config.yaml
hidden_size: 64
num_key_value_heads: 2
intermediate_size: 256
norm_eps: 1e-06
bias: "none"
init: "uniform"
init_std_qkv: 0.0363
init_std_up: 0.0363
lr_head: 0.00849
batch_tokens: [8192, 16384, 24576]
max_seq_len: 1024
max_steps: 5769
Each number is 50 + 12 x the weight over its row's rms, rounded and kept within 0 to 99. Layers, rows and columns count from 0. The size before them is the row's rms in percent of the matrix's.

# down: layer 3 MLP down (transposed), 256x64, rms 0.561, rows 36-46, columns 0-63
# up: layer 3 MLP up, 256x64, rms 0.313, rows 37-46, columns 0-63
down36 108:61 48 65 54 52 42 68 39 47 45 39 63 38 53 51 38 45 57 58 28 53 48 64 56 52 27 81 60 43 54 52 45 71 60 63 63 51 53 52 63 44 67 43 80 20 44 48 56 61 43 41 39 51 42 26 64 41 37 56 57 59 38 55 58
up37 112:53 34 26 47 43 56 53 40 55 61 66 37 54 55 37 65 52 47 59 52 29 49 50 53 37 37 37 60 33 57 50 57 35 37 55 64 56 62 55 76 56 43 48 50 59 47 39 22 84 46 41 30 73 61 58 41 49 60 49 66 55 43 60 49
down37 130:59 44 23 44 45 55 54 42 40 48 58 49 59 65 31 52 48 64 62 53 40 55 38 55 47 44 32 51 41 56 58 40 30 51 56 51 57 51 39 69 72 53 81 49 63 69 36 51 52 65 63 35 49 38 38 42 63 41 47 81 47 70 44 67
up38 104:50 63 42 66 47 47 56 36 45 47 65 47 28 37 38 47 62 38 38 65 56 48 52 28 53 54 51 52 59 59 50 26 37 66 41 42 49 79 39 58 41 54 33 55 56 33 37 49 48 44 63 30 59 41 44 71 74 59 69 37 61 65 62 50
down38 109:48 53 33 55 32 39 56 48 60 51 63 52 66 73 37 57 61 50 34 64 55 63 50 37 45 59 48 52 45 42 45 42 59 70 32 32 55 74 48 62 47 61 44 60 25 40 46 28 36 35 59 30 60 52 44 52 61 31 69 38 64 59 41 61
up39 100:52 43 29 29 53 40 52 55 49 46 46 33 66 51 57 41 52 46 38 39 47 48 35 44 56 29 52 60 59 74 67 61 54 71 54 53 56 63 52 37 70 57 54 47 65 55 27 34 58 55 46 61 37 45 77 35 55 67 45 28 51 55 71 65
down39 103:54 54 51 34 37 66 63 44 55 36 35 59 38 64 47 40 59 57 32 40 53 54 28 46 44 56 72 63 54 76 61 62 67 85 53 58 61 43 60 45 53 53 45 55 45 55 37 56 77 54 31 52 49 38 68 30 52 60 57 35 47 45 48 52
up40 097:48 57 42 64 49 53 32 58 54 46 49 54 41 61 25 60 38 53 43 45 78 73 32 46 49 42 39 63 65 59 79 35 50 55 58 74 36 33 64 31 33 43 59 44 56 50 48 54 59 45 66 43 54 46 41 71 53 36 29 46 49 48 40 47
down40 089:54 76 57 61 48 35 83 67 47 29 44 59 51 71 60 41 65 53 39 26 39 43 59 76 47 55 65 53 50 47 38 62 48 50 41 29 66 60 43 45 63 63 55 57 50 49 49 64 38 51 48 54 48 47 67 50 41 52 58 38 46 32 69 38
up41 101:39 44 70 54 58 51 56 53 68 71 38 36 66 44 42 48 39 51 38 60 29 60 54 57 44 34 62 31 58 47 67 56 62 56 64 31 38 48 40 57 61 64 63 19 35 49 47 73 62 56 50 39 68 72 43 41 43 56 44 57 49 63 45 46
down41 104:43 35 66 44 56 52 56 50 53 52 43 57 55 60 42 47 38 58 28 64 28 60 45 53 47 37 75 40 40 55 67 65 60 59 62 39 46 47 29 57 43 61 60 39 18 56 63 67 70 59 59 41 72 66 37 41 61 29 54 53 51 53 38 52
up42 117:36 33 55 43 59 28 66 43 52 46 39 51 48 42 45 53 55 44 48 71 42 47 34 56 47 43 30 35 37 21 41 41 46 48 56 64 48 63 37 51 48 69 26 49 61 56 57 44 59 35 49 56 49 57 80 56 71 39 61 61 34 40 69 64
down42 103:46 39 63 48 42 32 74 39 58 42 22 55 35 64 52 29 54 64 44 58 41 61 41 46 43 57 53 48 47 37 52 45 65 73 40 77 47 51 43 42 41 41 28 53 43 56 60 47 67 40 37 46 55 56 67 50 66 26 61 61 49 27 45 56
up43 095:47 49 74 42 61 56 62 43 60 45 55 26 46 78 39 34 58 36 45 22 60 33 39 49 59 30 39 60 50 54 51 31 69 47 37 54 55 41 39 48 59 47 58 69 51 67 46 47 48 28 46 40 79 50 47 53 32 49 40 56 55 48 52 36
down43 079:59 35 65 37 49 56 54 62 59 33 62 28 39 49 54 38 58 42 40 51 68 37 45 60 41 37 58 47 48 48 43 69 44 57 35 32 60 26 30 31 54 46 35 46 41 57 62 34 63 40 54 39 64 56 54 60 40 35 60 67 33 22 55 49
up44 092:53 75 44 58 49 62 38 45 44 54 60 64 69 34 52 68 73 37 56 50 71 69 52 49 52 39 60 29 52 65 67 59 52 52 30 59 70 59 42 50 33 39 48 48 64 68 56 57 63 50 52 37 61 47 36 50 60 50 51 22 59 63 57 34
down44 089:50 64 70 51 42 60 64 79 49 40 61 58 26 44 47 49 76 41 55 41 62 67 46 60 37 39 80 48 48 67 44 57 48 45 60 44 61 60 45 56 32 39 45 72 51 55 47 43 64 59 54 33 73 39 35 43 45 50 62 45 61 50 33 50
up45 100:32 48 45 48 51 30 38 63 55 32 40 63 51 36 43 51 58 42 24 40 60 52 59 43 55 48 58 67 50 38 51 48 41 43 63 68 58 41 51 57 58 48 47 54 11 37 49 25 61 23 64 55 45 54 53 66 57 50 35 46 38 37 36 59
down45 085:59 60 27 49 81 48 62 57 51 70 61 61 33 69 49 43 60 63 61 60 52 55 41 57 55 40 57 65 53 64 63 54 25 56 49 50 51 47 28 35 39 64 42 75 66 43 63 45 45 36 58 57 64 53 53 42 56 39 43 70 35 46 36 50
up46 069:65 29 67 69 49 38 59 32 32 51 67 54 45 50 49 43 57 45 63 51 36 39 50 38 68 54 31 61 72 61 47 47 56 76 45 50 47 37 37 60 53 40 62 40 68 56 63 55 49 63 71 54 49 58 46 75 60 61 45 61 52 30 60 62
down46 097:47 50 49 24 50 57 78 64 56 29 51 62 29 41 52 46 58 48 59 57 67 76 42 60 32 75 60 54 38 58 59 58 38 54 46 29 51 51 51 39 52 72 42 61 71 58 34 40 30 55 48 52 49 47 36 42 70 50 53 53 49 58 44 51